Weights of a small GPT-style language model, trained from scratch on English Wikipedia.
Size: 3 heads of 64 (1 for keys and values), vocabulary 1204.
Architecture: RMSNorm before each block, rotary positions, tied embeddings.
Training: a variant of Adam for these matrices, 440M tokens, 3356 steps.
Each number is 128 + 32 x the weight over its row's rms, rounded and kept within 0 to 255. Layers, rows and columns count from 0. Numbers have three digits each. The size before them is the row's rms in percent of the matrix's.

# layer 9 MLP down, 192x512, rms 0.0787, rows 0-108, columns 0-127
100:067132196193105158156148111083110140104119152126092129088123152149175127127139133129096094133110180123135168087141162176134134079114160130127111105064141114140131113067130039124153140176100180212171076122103163110101153132145153066103096101120108101127122080112130132109129170146090119132098143091137167113150146123112095121144133156091149087132146116120104133151101127173166131157112
096:141130110154084169096134054139094142162188062175106098160095123112136151153153115161134117096175077166119053128167128078154114108121168125112196134088047069135113105114134177058103143113131131121142104110120100139068121118078137157111154162111128218122087099117119120162094120088142061114084147183144128129141131169091141074094113047122136150144096094118164120112137137167151128190169
096:183160104139217081117124176127130200068116103086057098139110091114145108176141092105170069159138079122122117106087037165162130116121104069130151137098148109177123117078133090159105129166158037131076140076121122126143108150077088154109169170147118166107097156164045130109100140092127092100104167134126116111136104155175083099134130135126098121185137173118125142135171171135128109128098
101:090107090117135125141184162123136064125118115134138176095152132112215150171148122103187133190093103100127156151134120063174136082191075089113148084130170146132144097168110087147117104111177139126125098174150135162126154156180137087145093134078082152145138128148166178176160202103107106177097138137112117122155124102090139202146139120136130110110153150126113140120148132078091098073136
097:097115114148173179133197177183162171121127132076146112154139186084158146063105120133113143088137106170150143127130090228157109151106080131120155095123130091175128130116133127091136107103183137179081109135117161153065124188135084149145138102150099125155138166143166152141110147122121113148168163112175115148142182137087141149081142125132181162141124129125124059112091151146126151134161
099:170132036133123148140091091133089116126095070143091104137139106100148050130061103149112109100062124158103119204109084146109151097119128129082126149123118129189090090130151096077130099140152083144078133148168118103168145179090163147147144147142161152154115168136073130096156143170094119120095082133079139094123113133124122167143137159160097127150126103147112129109165093148121164147108
099:115159103129181040157098125167179156133114092112154084152146184144119136146117146125129150184126149143149131161113083118162071150094084117120110109134142145138149100159056151135109127171112133139156109114129129086186101160085142139122136142148113087088193108090120149134131135175140155103175043119133104136112185117100114155151081111122132081193121183100104104152107154119115103134150
093:165164098143152128113061151094090148119077149144147113119143109136132146122168135052138051079138161089163144141115103124139130080151127128163085162125097176150194121120108144201064119130133075070134102101098115153154117057186205110164092096121083116151126110164121124140119090117132163148127093113081125188147058167150150171100160149068113135166152154068156101114147138142103139177094
102:124100133150109155118135163145168142168128164151132162099193125091094122205107108113154155127126144098124111144085131117164142124136081083157108165130132092165116100102061058142131119168163108101115107136159154135120171149130148124145120103086124149123152157132075184074188151123134119107094121108098138095152142092033172125156120090082123119110142107121129147105116106115122075102130
101:137159111143148114135118117104148181114129114130067156074112151182093060125155106117098165095134119116104138159125124067137098158130108106159117144131119126151092135066150153166066099055115092136097095148085176095071110150122115073137077081118134151184092106163128113102089102138161115101126149145106170078094118108098152108180133125124132144091169201102151102200165160096098116138196
100:180167129084155158159104144148141161168122136133171094134197097081130149173095095133139141133145191113121146155117117105207124097171120150165193127080124109174139105138182145091097098120110142115104136143169119164155148143193154079161131129145133132186115132120150104141150162147044132157072134177160156106128150104088099095114089174128153112147166119088149160148192154072115139148121
092:097090046215168161139111117189145099121140102140179147170131143089092100111125177109131098067095140135155133119145085099119131185190163109104155198131130128120117154157117178135132147173100137136116075173141122121156183202096144127138069078170130174151167200189168117166142146182108162139101150095085096129145148093152123084162171083118102118123125106171085129144093088103124143149154
097:166089155086194140133146158136146164109113172080114096158054153147149146100105137123118148076139131111151107126067134169110079130118134080108099130138112107113137107169150105126127114096063174153069080120125120087144107125050104169154121147173095108093117095088081078095124141118149148086103124070141129139153097085158198137138140111154119104136156135153131147119147095075164075094196
099:169102196108095140119135062118095174146147176151112136133157173139154148114156085082128170106111177180080125080142142159121118135144134134089108068119093054150180100116114145092109102105096156088149144114101108118156104072153105107165121133145163143150143119114127109160084128099119135206104095114137133151108161173087148118098099135162083109096094109063137100119109164129098143150158
093:180169155078099088112136107096122124163109132141084195104080116100126099168123130136121180133089131151065087191219166112117191129106166130126105168079148130114098189098152109138106139120108111134092089117092146148070113077085130155106129087127183102131122110168128118170127095100108075068157123101152187129131095163171144137115172110160119097120132096108120125152138102081081098035105
102:169104160127108134113116114128141120165112121152141101135127159133141143103155168160138065090087162168157066178118137150148141129102135151203134127163137179163136102060095183188136089144162102110076097122126131084121137115076103127168098081172094132111090070145140152181125133145141084150117100132105138113077209152098140103225104157153145129158105140131152113118097097073134104120153
094:084069154134132169189134139121132084101116133101154071093138158080109084176154116142097108106117140142151173149127153116068113101132056137090154117114112142000154102155068113149134128098123117109110172100133196075099162102193105113152146124079139084079080104106153183160106121114079114162117168073165161103172079132137154124175088076108161116153114138167160100144072075102115111137151
100:129056087160130091127146153200106143127023135145164157150192144138044149114160169130086125122168101118126146106160114188082066164098056094206168105077102103126104126146112096150150136146123108104173195146149107145103160151135145146169100155169126196078111127138082148153124136101110097104189080071128133139126114106124114107100143118120093188185178121107125099106090074103201123190113
101:102109135094154094066130143160111162150110159166120132079149127137118181150133173128099076091177174116154169132154192167095136122116138146162117135126135167122070113149143133142148166122060170109099086160126152134153128080164214104118053153147123109184119135165180120123057138156122095089083109154119139102080131113114108132144148108116147090128128133172147153185140116119151085087091
098:113175127072144071099078131117110198112124119163149085167117140137128114138091165173146209101159074147147103173085201159069131088184195136113135074127141166122108123134138110134173136146167143139116147157191107094081137134115170153116099124086116088146205119123188184109166151096138102150132123146126155140118113143148092156129100132090118062113127137140097116145084125107103166120126
094:169088155145134122153088112145108092196177135093097097181115179096161088100104092080075151145142140201112093104104098140140121087093158148166143136115123112108170075109146129095162136082168150081168204130108101111170128120131109164061097113205160195137166152077153148185108089198159119044129112217152120091138158087082068154138113169128143140130123154133084136156118087128118162145150
094:082070163060130155127129107166121172154159063145124120183125143125146176186135083141122078111116117120105121151146128077097106136103064195102166128152082078142175139132162150149141154182091164149126102130106112154088171113144117175089105093106136123108135145119117086103125164106114107069065102142187095118135138110120093133113176122167189122109121190108117127126140150101131106089166
098:139122152154133100096088176142035062125137128178155110085069141099163146103110142142169108139158109139152117094104166122147138121050155134156141129113120100107117135090098118063095095113168143122117146119155136169155131143165058121102131104086120158129178185121155208136134112091166146083063072121136085142178106084115069188175126146085180141111137138069156083127163060019135093115115
098:168101100140163141155079120181137097158109184134092089198157113112082124151105138164133151127159100147106167097114164186104143088159132119129078096088185157086115156173096132123115164066149120157099118074099101186168150144173139146131120158128095125164205126086096167128102131032123098162099150162097195132164160064118175154139094155131156162144181173057142112063115070144128154119084
100:075121158111066150113075175162158100135100138148146190125167108147160120218181107158172132108112159158141154127115122134091138187154147056133126171107149064072100161129160060090138143111155168134148115169098094113147153153145095157161103110073111173138104175162100121144091220091107186159122110090108130146107146169147145114122115077167160093126171199102131166097142079114171133136154
100:180168123120095155122115112140071130162083090141129135088114120122135083177112159107138113080134117070156125179190141119151089153102139107096109123085137131146170096082087083113111154139157130155141118096175118137092162121170150136096135180138096146083114128103196132108131144132187095159164108108119100141043122150128160099160153110128103098160164136221133099127102108081066108137067
101:103122112119165099111185119121140072141118112150137079149090186138168058131090101131125162142104089139143155146071102086091112097139128136136131129136087140159086088073119153117167133162140169068087147144120174074123153165125182114100132165138095098084106105115143149135157105151144153152178141108112071125129089127139090094116136085106115112124148151032139099161145119136113138114128
100:160137104134099112088093081112102120163094137077108137185152129166205104141099108124142147130160112118157125113189179140134137138133117119104139147105153140120120090119163143114140130084082177125174122160109156155107164117146168125111019100110154127108132153129156154143087152161113097073079190096146067152122146171075088127093056169115109133110102113152144108134127171106105139129119
102:138133144142138086145186130145199098120058152103121104088095124166146148086058118167114103120127190164104107071037111108112075132120073123192075119141076158087104123109158122173172148111095161034108139164125119140095168137164121178131092133125150101146157130102153144172149131128124164195154160115117168172088133087088098150172076139110134133130110066125138096139125156118094161084174
094:148143131078101201159160112164081144097105117088183153142088156148130143116078097100104139176121134160118109171207159099123132123151117073124131119098165162133108120079117228112189123149077145167117098179142084127102124108194130167050116108126094122117200110170154193100120117141166117111160132133121095097160118074140179135109126110141113134148143154082129117136137167132143152132081
093:105109151137103137149162131139055090171172128152061048156139098096113154171133145075109108115192211156118074144093090064190056130173113127106134165094122104082155099105052141072140156137176168099187095181106122067158091125127097171161189157114159161154123124100122134056113152112198156172124124090116107127103112163112183077106120133104120108147151121132166145121096119168113090052135
097:117126134137103137150069097163117148132064102184135150145100109095104095162102106174153192127125113164136172156162159142121133133170146163165165165061144142054144098176087128140143128091114146037151187197148168080109131160147116152132108151160094126127132110118133134141157082086150194134144051212086170114147087172136169160118124099115170151116173149153129168143145108146117097122134
097:131110123127133116143132130149165131181159187057179130102082136137125120121184115055199101147135157152108123107115142189140163128100135094120143134134149104137123066138179088166150106171158141159076130154095096136103100095154133139191112169116181098086083185143157118132149125078098159147154132146175116125130119074129145177067176170112142179088119129166122144119126126114149124116124
146:149205066093110125133103138135142110143101124079122085155107124131092177117090141140113188102126114085143191086123142123080138101162135108109169141178124117125058102139086080112093196137075094092130105081150054108116104162113114102120110160110127078113123112139168126100137155109116074188195123089132128079122155086152154102118138095064133175177149131108052109075152162150065097134078
097:116140157072166068099172155115180153149129140141120151176084158163163101129157123061105150139093126081081107112073126166110198119121136148133146075169188138189188107092135128142126113134132123093153164125157110156115142135171092110148124121149154133143186114154082124114113086146110126131129145072141149125108098106151101156085152164147121130163092156158134110107134135135151163121132
094:128134131126106092182136105143108174143124168123157149158106147146139121138127146114139127112138186115143178158158144104118080092157167105112079167035140142073152147183053109093102115118097136087104125125116129146157155172046124169083127155116094149120092145107127101154182149092136156120093106142145102138196091125073155107147111123105142085142140136108170093110148180167097089124119
096:130153120150196094125104140096137114180075166102115158110154129133182163092096107129112126081133156131117092108119089071112156094072199176168096125146099125109135153150083108138094059131096121088115144144143132147182088062109112177119132125094098104094104103108140106121128139153092132202139111122146171187119088106121102096179117139143071121126120112108076110184125128111091138153138
100:167186131171131111194124115139102131061138169168127171083140119123093130203059155132102203128108099102136169162114108141168103118099125111155103109156156160052091156160130085082093162066092156120155134118074132109067166100090068112126149195142188092162086134123159127095110141176113133043098090146121102132073143110127125172163199127126132121206155106160144148114145102098068069120132
093:162130129105177164175116128131101128146109146135139084071063137183129091160133184137175177133139087147070109122160167109192088057023140157173141121158133071106155108105170129168119119149170090135160137093077170164104098159099018184142094125124164089112120130178117144136143120106123084154084136142133123147144101101145163155143113179103164107147130146161101125169142175143131137125137
103:140161124126129173110136094181141075143157160148143145115137188181168149138122130116080158125073147147129155085147150113092146122107085060114120128165076139173105161131109153110132097167152089120129155108147123159103147034171134157201152139149154129173148125161097127171131141150110167176155161152104079116181116103098133141078115051134140118155108092169118125164147115146167098124130
100:058120148144107108112127088124164084092083138101089112156074109123101108120152085100159159089133098102112172114100139139102143122169097140153140132127114086108140075148122120089120090138159119124136089154179089116153112110156121111115128138079137160153127131162154139163179079116162186114105134115185130131150118124088139158082133126128158140113110140109118128112120170083120147126202
106:106134147100158138109115083156154147120146109142090179164157125114140130101172167078089167181124105033133122081139110131128144100140095069138151097114164116173115117138178122122092138087185134124149115154104086166099081148162096186169187189113141125088069074161132061124164136097153103156093090137171123106166148134135168091127102127055116106103179129119151166101213157143139165118101
096:178102177118139096130080171153093121082118082106129120080091127094127119181098154162122142091195079122131191126107159091154096119168112173119152091158098163117120097175125136166178120143134138117156159107108116146142124166158117107100088115161103155114109103164156121140131077174135105101142150129131088188150046100154120140097139125106145176167125202109160103099074100193116111117161
101:135136162096134138104106108079099108151104169166096183103043103148113108146115153159092092092124181148174160129119137169174127128128128084144116140076131164105141097133194102164108141061087157091096100114118155134051147086171124048082157120115114091104088092142080098102161082091226107192084115136111132155115139125076126113128123114126101135169135136104087107134127088148127158127150
095:109133082146109076214120095135089091104108116134087089074145168165141122116107086098139166130134134064061121153096089148195149098109094209073133191101139205132118085113146107074139141138122139099127086127142190097168123136132165118184149172178125149155201113141090183154146158117089162116085147135147132120089081138110131139163053119160095112148106150049081074083162185109125153140165
094:109155132161084136124123118036100096093068157147142119143126151135079114128147128154099129161136124116143125077117119128186149126149096160156122168124139190089152155116089098089140087104125099072161111099154146140108194091138057189183148142110124145093111154124112140086138141135109116166110112124129131148187121108150111144193169138114131101103132080141120101141169088124083092156124
103:131111114074143119184168112155138138103113146102171091069086106145129158120146114127099116132103177158176134131141147159162185199167113108153176114100106151070073103125150165145132141144083137157117123084155132111184138074078141086059152162193219046144130119131073161123179135084197134145160177150161189140194080157178152167137058139126083122144148071172040122174122134092083141162122
097:078130156119141089108130145101189112143080134178133098106108106130111045125148122143089126116142064119094179093139134168129145126189137139083146086170134181142220078124112149159135158142117144154132141148128112153183157095109080113141101118110119089139140112150085148103092097116172087116106131188080059141131130159159126137098116141145171121144094131122136150057155120191108151152175
095:154119110100093095110166078127152139108201142139065140134117148152075124199141203120127161121153132105145173140183134115067153179159144139121068097143126171097130137139123139113132144120171096116133121096067123116125118108124150103126126128120099182161160115143124151150069138147129111105139147140063104125103154178098182138133159024112152109168150164131139113215089157154107146152100
091:133126129157101029120060106127122153111092108076159097157104139154130121145125104115079096140118155158125180143124116110127173129061184162187150148114137092135168152100110143079160138090136142127199110117096090096169150138126159113104152100098108145163136082194124110130089179137227147120077142155159173148114086151118082157122147118167119136114111167136079146105167103146147122087196
103:094108165103131112118150168118083148148123127130188122109161121066091138158054101124087115206120133116176149110095143066140036181148126138143139102134162112093132131155124154151171124176067181091175094090198116149150114118132151170143112082128159100093146154104124069092133080055129135112108073106112142141187088168151172118163093102095194100144122087126098125121166081111123138155090
103:087135171095132119174139138116115087194113144117164097108142149176116111121142132138112166120144113120186107126180100098138097124102116175104065109086125110088162129102052155120136136177136157141144132139117087100128111154123119086098092103082165175160126138180125190116180063140147090112130129133145123113053175188128167108067121149092125114089121121228173124143216123167070228143143
097:120090211146155150159103112145089117075108136158180111080163147138119160165110125183137136148137148155093130150137084152181071109162178182124115073120119169120114125121165104212181142089109099215083162074079171154152158147063107135156166090168172140135154154149145094108135082095094104164139178152145145159100126055147140158104117168175122143166157120180084145115092162145177141094139
100:117123140146109122123089162160103116123114166128235151128068158110072119157128134106142132064082125150124141032071101131167129139206141149098129124131147167139102134138202154173122151166157138125085093109179105110136137145163136114109138167147137127139128126126093143120131088140062138095124110160087165129132107133187069142144195144071139124086157111113161158141117114147137135114140
099:095117128104085053068112174174151068122171148090116186147130151159078086143172122142119098147143075059108092146142130114125112143151164166099139064132133150187047137147187136207091143128103116125097101123183106181131106174102110179136181072143143137090149102179161121109089053155141076143122172110166094118144143144195139142146150115158103133091145110087135160133137134135157154131156
095:152182144110178143142111124137131123155157093131111160108101147141183123160122097114068124125070161108109077144170133100118125132190135095135145167158079121190137169179087115102173172153111120086161163121170119086190169079150106136090157142118127134109098159131104195188138158120109149143121157133143114089107076195134094147081198156073136136082112113151154103069121142137055161125164
094:066113131081096166147074124120203137132157097167151121100113110119120118221119088130135154123075134097105165129138150146132161144121131063110192144175150108091129118136127141122142146109099109109136151116089122158092135097181080071165106132140146129069115109140200091073130108065128229146102134189096110137170135110144134060139180145089123186139121168192108139129147138170182080165093
098:092079162091125135079125168095130113200175173164111093123128140106113225085156242172114093126195025157141120152095137084088114131088068143119088179109112112151089121147062183118141216183164131092153152131149147107103120146117121149151163136053108134146168080126123147120127085129094086209120142115106130131131106139070140126101155127101072111113101112161146144070160129172073146106154
100:123118075154149084120097154090145173103066060152136110114113110064086137182127128165120115131140157123151138137101085106063127190142092129072100160112105158104128142118154098076116126153087127050102102065163140113188117114133122094061117046129203141144151162115082141145157103092199109188095117113125073171179147178108150146093085152186153117194116168075130166158130137151150125125163
099:177117139136123084149066169180135120133089110085131153161115132103133143096101146165154174120161089140109203145090151145128130159109117115156153165048151119114147106104152105110090086169144148132121172099158061108154100195077130179133182126087072119150138147089159112133083112141136119137127156155232094119153198173121096121182086105172093098142149163069130133113131155138112114133123
105:153098149091113140058123089157114111114080166111070150129077144141188140106153139106148165142118164147089123121099127164137145139105150199182079087107128112108075130101164129073092065062204151114141133186148123143146160118149081147117174137083102129139122114115139156131123084169112158145138139127122138174130196076037104122153119179124109089153154121127146074130083091102104141131205
103:165091110168146149129167124157124153128108136158146103173127129105082123112126119130043186117118154133145166131085090139138120141132166120126166093118160105141149112101179167119056136162114103112108122126099067115053150108155129139129125098137156054102200150172084070103108172076110122112119103118089157102157094178164134090128122152191089055168120125077137171128122119137114078182055
104:109090115159146109167162104142169155132092124085139116113103118195132159121122148084114133149132159121063173132125167174151117097099107136144143122176154164100111132114134101093173133130180166065177100119113165122134098134089109143145102140107115064166152097022119161117152108165145151113111124072169101141161095111092163177155065096127130127103138164097131108162115149121127082089118
092:134060133075130085118119172155122113084095126167111129166191113131139177161111175099104128171122163140072142144179093160149144147107114152126139124125166119143053150112136133112092121100177141125196140080125112102148086078155101079151119131066195157146086128106092168197141142067183117161181160173215122080161131174118120102118122132126106145123125162119142114136120166144172120123121
088:164171117117118207091133159097122107137125140153097053136149149141100121081114107137136149142174131151166091144167067128086147192087188198163156080110128147111117245128170117057142106122134135111170125127116124135130151120068130163181158093109169139092131126108097132166167081115177129095145207137213116130175156140070127097092112138112092142112098116171094153160065114123061147127118
099:173163160115065134175159156138123143080101092072120166129103183099138122106104103204202160089103084132138076124166145113151160130137155136099148069151124078131148101117153095153087118114068140141127123108142135151183152086101107125086177110121124120135158111078127154120100110168114145141130144113152118061106104134145081209120069125137115162097135121143161136158113099123115083114147
105:185149135147134157075165094112126125098123198135096129075112108238220178152126173111130159152106207130125173086091101133112129116123143134110144172121150085083076147147108113150155132131184152164123179135097132027132135125133132104101097122159082109125107171114113096044090151097139078100075172169087112114075164143127111067151186099153084178125141147154083151155109121079106117131202
100:151180165108158162073101080162174096098157114148132064168107110065101170112135082114120102128166108120140102128152123185122180106075138122125131171150200090096144164177145065058086149095157140134087113142101100135131111113107100102110183147048143115155164117164074063139083141118114105079083118148107160150082099097082159134147157134144168138143098130129120166101161071141108091151083
100:167176070080112113120179113153150118079099152088136097132161108140159120054091183121105155156134122169147146096130101164208188121103129105141150132108172091178136110124202155130185119144082105128196150172077109152133136105110114109124161075158146058093136124150128102123132091138148125146153136128148098133091116100146125134126112133158178188179139102171145110136133106159112094144146
101:080123093123127041138097132156127100118089088158176177145105177137135130163128097121187129113136106137136089053121077094163145104022123143178176126107112124142127159163144166092096142124172172129127079119127101095100103134121118128147106083125141135077139131152108172151082102186086119147119058184157095118109114176137153140064115140146107150103121076168114143104087122094076139135163
106:144140030093083125117131116136157046137088078133162103182153105125159136076087122123099075086104105112153144163143105101131123109121150089123113143138094137150139121127076101133067082158148094158089137140090105130105130087136127153123102130175087199110075119119162130104113088080147168121112135180125162133145119104180135158102093144161102150163098127116175114159117090177113178116121
102:124136143139169142127164142120141156161095154190090141094124103076105124148160169111126109147126137130174130113138116112130103147139180120143097133086141118065124119148129090144108145062115099097119145129084107140204201167165146129075133144038174145139163136111086085156124181044150125177131137103131189127160094151162095095129103073164173102180140163136095146171156144115123131162126
096:093110116076219173140112052196092104139137147098101111148107164078098158067100134125099147189135145115171130106044085116133124121098120137132091095123097070139144122189108141084154117090158156180141133113178164146096143149107135210160122132126102109133185173102076135129067104183164080107135173162100090104121102104186106134108122072157096166143222147137137113144097155077115137105139
104:093172153165169082152129175130147127106144161122123123120134112118131128143196130159110093061176233196110127142167128150171088163102181149107137120095150134132121156137176155157110110122113125118131109130168162109149128100080124096107113086171137169093123125125100132109137102092122168099175103104138114108101144215103122106069103126110177099138149123121138102095192130156111171113113
104:103174136164090116154158145107125148163158156094137155141090121110132125173110109130052055167128151113125138143140089201122107095079129046128129090108174145112135147138123124146114167155155150093151116110128123078143099148117134205142127114156140092129093139101133076135128134139186099149118075180090206139136091146156137146089116157173104127187147137135183144119125119188148123138098
096:093161103117124181135163156110156165162135162186158172118166159091162162125103139112113130113161123107110125148078153117127121092136180154126105113104154135107095090172195116099110080060141156110116090108054141087149128162109117172141132128144141128110171115121129151102132143184109167096141082118098150109146178163130119177076109130102107093102095169094084087153195127153087071159142
105:154129181165145100139105142191160156126187174107119106136166116060140128122132158099088149122158214137110106095098121128129115126111102114158163146140081176130144100198082137145118117116115100123091187124117139131153113125093148104177126147089138119128139076193127142165113090202130123096155146133131117158116106112115146127153112123103135186079157177130161109064096095126139091144145
095:126135086089094143142139109148105107114090092144131153165088118146092128124143145151067122126189157100167147126116159133113097135179129114076102055117152162114197160088131107182201089089141154136101112128081086105095093129167206113153170123107126156114014159115144083115112152086109103097090122169140167126121078165104163161143140101087118159143182144206124047136143102167172063139132
091:115155047186144073166098134096084103103101144132113085131140149165133105096139138086122113116147108113096139170163096148160104106077059165118111135110190121100191132074061184066122123109148130165139075132162114114148161120144140099080080100146105084134123147182124137149073113055162136094127149130068175118147135172086183166113158174129181080150118128161152103171093077130093135139106
098:131083153095143148196174150159179152160155117165135068073088229116183120070148112122150124121179146214085167192119134093121084118124078149131175104111100116140086146112124098177141177166121144153139136143120133136136157173118077141171120134105182129159173120136101156181146144088069119156136168158096121128111136115079115155078132104138109123153087094166173154151096156107120154169137
091:174112106129148105138101070139081141086135100196161169178124145135146147141184141131101113139108103189168124167159145151126128117094118137124103111139122130145137170112129153134078089126139099051114139102048128158100117067201148116151159121111143111118092112158115167135106117048115113129136143072173121168093123093101138082158188152134119108083128117101194106133120185119132112121115
103:166117110092129171147150115159118114139196104163166116170096119101182139162122051140136123067136137185138111144141170152117138172125115128174081129169149110166086078163126119105120129173161186166144148111172152126101158116165128067142096133178119130152207164164092105130124128113148094104132166152144111144142138122157107141092120085046202118123130155113122087179106089093130028145129
100:132139169117116115109137162123116135125168151110126101116140135145145102135155085099158159152096096070160065117147139122140123127084127125111109101087102128146133089132113064160106190140148145118138170097172078202094138152057097117144109118125090085086140090129131138133136081109132100154090104068159138145156055138104105150148138132101118152093116156159067102106125129117151151126108
093:124207119123094139150148131040173133146136073096170167162133130084115150101169063142236104132182141130088126169110206140151022134095105107170170125164111123125132165126146113119074099115140111111146118163140098132160093156078142130156159133100187138114120043179115113102177097167164138163097101134128123135131111129163113065097107159162060130169133179115122053102097125134127163104152
100:132128102099100098110118164153155101111132095180114133046149050113145152069125142078127130104091136080089119137133100117120148080111126103126175108185176161182138140085094092139106099178105142113125055124161109126095114088103054128144125137138183105128170124129099130108212160125081151114078136133189155101140173102085139091173124130155123051194161106093137120129118196118079163073108
090:152118179111181122091095121162116079172125156095142096145108148074130116101134119118142118100068135122113109154143153124125089094178167148158162141116137120092137212135165157104097172043137139112154162090144151206111092178181113065050107177147151144141180118176156171182144115102129115140087135121157128176177140071128136120190132122132115172121139100114105123108095046127131089076131
096:066085131130172119155182140122241131087104128153080185142105183115120157133151155108162142163159134134110173106122126137141090103112102146133161139104147137096131105074113180129114148156127111135123122200096133127133140138135063199187096167145149119125128161139074204109133055123127116104104114186119147135120083111145162115144156132123105102110132136181131132110172126103105100115136
100:122113110098099156116112093142117069082128101104155118106098130136097182074080089096179086117146152128153134151140150158093107147118133168120117128115159108151134099053115132063149137144184097142179104146121111082130127171138167112112141118147166054130171166196085083152107072125105143153173118162145106160125140071057143095140121100084160102085137141119132105164131116120110125165100
099:117198097145111112134120083152169154159059151114120135091116127111072122075142128124123157110130109150120129114120120155149129152102082166124109090116105121135118159156125171166110137130148137104124133132084131092125126163116141159112111076152114133155140108149147118144074078130145157166109077134109130108181116140138083133125120164082115122121128112079248144172106149095095125108103
131:125139128138158103135074116156140129118128065168184143131137106161136102138126062087169076104119092131106109123122161129178144093133147093177136115123134189082156103147117133191069079143162133140132146147122190128164173144100133137153175130099161095106136140167090125106157122115128143119110171132126112145125088220207178105142145102135119103145141140123070135144128113057139125116204
108:141068159145122186150106119088154099121154146091088151153115187142142143104127159142087133122170203148161079118150111107095111138111089108114168110169072138101091107131094135110084085148079129103166117144121094164102112121159154115101130112063138116197160132106143175130092107159116137142133147117107134096084134095128104151113097163148099098118123087127096167110136126120152110061090
099:155139114120185108164145131144084086152142165104084114132159149130169091103119116114088119073139116151091101138142148149157117150156135104160109147132123146086135143116149115160143073147163123126059121154126103174085131100156130158118086124150077149155121149172147143115100079163164140156136041124117164181134132127118109156185189181150119144169130100103139134180112135099131086154161
102:159153129092130112087135113202139093135120072109121163130074091088146097197146193127121090151164146115099101116106124085121112146147148138072112135087152136114168187155063172164131096105125123121154182168171161087122160144117138139133209104158114129168159114088047186183127129171135105088127149098134092154102065161083102147107200133131109123143138147117164145125091170102123139130115
101:162082136152095155131134130200139096124135129190129129168148097057127176142096122085116149142164163127152108105161190171161173133103162062147081132155156115082135092128141149132089137097154083075079089111110173116134144103155126149096164162086105144114141143144126076127110106124105208123134153112141108113156152092046099157125081085103135135096094158144115149109121123131118137156103
092:110105163153159115149123113085112143113187182135142106135153088116172131090125142120150126091093114127158113157076126132099125171120090164137145140117076106106154124156182147170146093143126154155143163156111142165118107153095188142053143168132131130119112165134118127156062167127115105191150098118123063122175136121109117145129113148111169115166132073155170137136074109116112128088119
100:156108170175184124153131124115086131077119139134123206169146166044106124183186126152112117123120129170112117125123090051156126175170148084100094126086094138085164175158065087148162164127196133109049103159105129138050162113184144158137081125185129075136128103135156141077188144167088110115106122103133115149115163124124151161106116094170119103104163110114166117122171143138122120140202
092:168098115119118075145110115194145142150127128068101134163051102076126107123100158127177042107123167141130057079146098128117136099152086097146138160118082058153157104101172122068093098164183169172171154098137120166160088145121179157158139152153141189093097125091090117135111121158126078138093190102066170094124131120120119107133081091129134105136146120125173145137183158155158119068125
102:155150113107151172081130142068118148111089142143103129141115097105102167167117082078159122148110126084125154107108096122151160137117126094181118109132130121142161082164119128060116157099128123171150181128132089084133097191145170109131163110070122167113102161115137109151133185094093113117171115103131163117127132092096120055139082153091108046112115145103087153062123157175107073168076
141:103153144113128143110076153124140094132069079122116095122088151135157048113186143105097170100120097138141056158166151113129110112129123166081112110125108131138101140115059113097073151145122126158061143110144124150097097122128050139105177189128147171141163069155149101116123035147123090183127134182171082102154151111128094097088136115095149184108161098202167065100117141132091104146125
095:189106082102102123194144184125135121128126165140156134178107077154108140122107113105039136166126110111150174170120126118193092095127131091120074106108172180178187109125160101160108149164162151136139156112181164146158114199138101158201111137122129177122139176107065133123132100116117156113120146081150088117083102081143141189140087113172082146101169139136176089114167101091140047177120
100:121098114163125138125126080069137166117142080085167129140198119109150151130139097141154079061107110112098098179039144127087166193169131102163106110167117202130148154112151089168183121109146144111159115078153146103076190191190207121191119096158127154162109125156092148138135117094086124123141125128119117112171104114197145085163163144135179148117098148169108137123120059158105115070127
097:157150140103090109126108156139139148134141146147113148144090125152169124162113120113155110098129143144105144117106081116134100169159140125071103172083202096113108131063169195106143130088126117138096205131102131139092137125132130074126058127212046099076114127131131157077115120092136059131198154099203098153117128148121100129077120077092071112054160128177091087127109152171175101148084
102:127167069106115105166130134118136113123103078179142102142111150140160124145129114150143123186162124113095159191052128191092113121118116113132060148122165149067118113147153119169115157170111181093083140125106124120108107114143128140150163097124098087104150128119092093064137160172133147141113154151026132163136183136122150205075115126144108126170140133081088070121189105070091155159153
099:134174097051211082092097122124142195173084069135113116081156119124091113103127084094205071150140113119143195159153197110159091115114104173183046112135129112087110054114140099129174198115099162140114173148154142129043146153120115149147144115129163117128098089142152160104170106093160074112111132125151112134146168145158199069141184127125101125136105149073113136122110156107087120112127
099:110125170187131096116121158183116114171116164069151178114134111108102106176143143163172113102193118125145114088171066141104126108127095137110151110163171133092164158192057108097123154142118093159104108136206154165126120127191104103134142113102098153101130137135159071115083127097117088128134159119135138120138066131123074137097120126064128158139106134120135151133088123138130117098175
096:071142182157154159148117094143140057115102151139145158079130071111098094182091145159193151130174165109134152108134102146120194153165160084140094112102103181120118109146108129102103143100146136179127165117189162125152117089147125122108124115206121171120124146109137078147138140108087137115154092118093140129119148106137177182114161083171104123139107160132208093171148144087110147118127
095:113115131080124127083119167181111138106079130102119076119133112139158146118148159157130127134119112094182113116109170090147140100108210153085078110074210174122096129139147102106124106205150155166067119146107126182161133154135108146128138100075121171155135118171103093192148164111123070135026171115147092154140132098153173076118111081109132130080150123137187135163179129151141138108071
098:111120171113174169114183103137076101073110114151164123125158106146135132105148123054104065114124132153110026128078124096180108148141108152134129084127108095180130146125110163127123158150149101114141136159119178092117149124023095136119107142115124119097092143113154163131117193091129138114168151136148083091119108123111141105214151163127117084092151127207132104151137155126109106110081
093:083129164094153130154158110096081162097096109132175164157151096151095161103124147109160110136147168075167121139142196160098174143117159097166197178102110148144121140092125117132126158102125141154097101161076149132142115113119136158118123071131114140115067127141098155095118147163095119101180218145143127087163163156177152073107176159142173071164162101086085118112111090070110091128176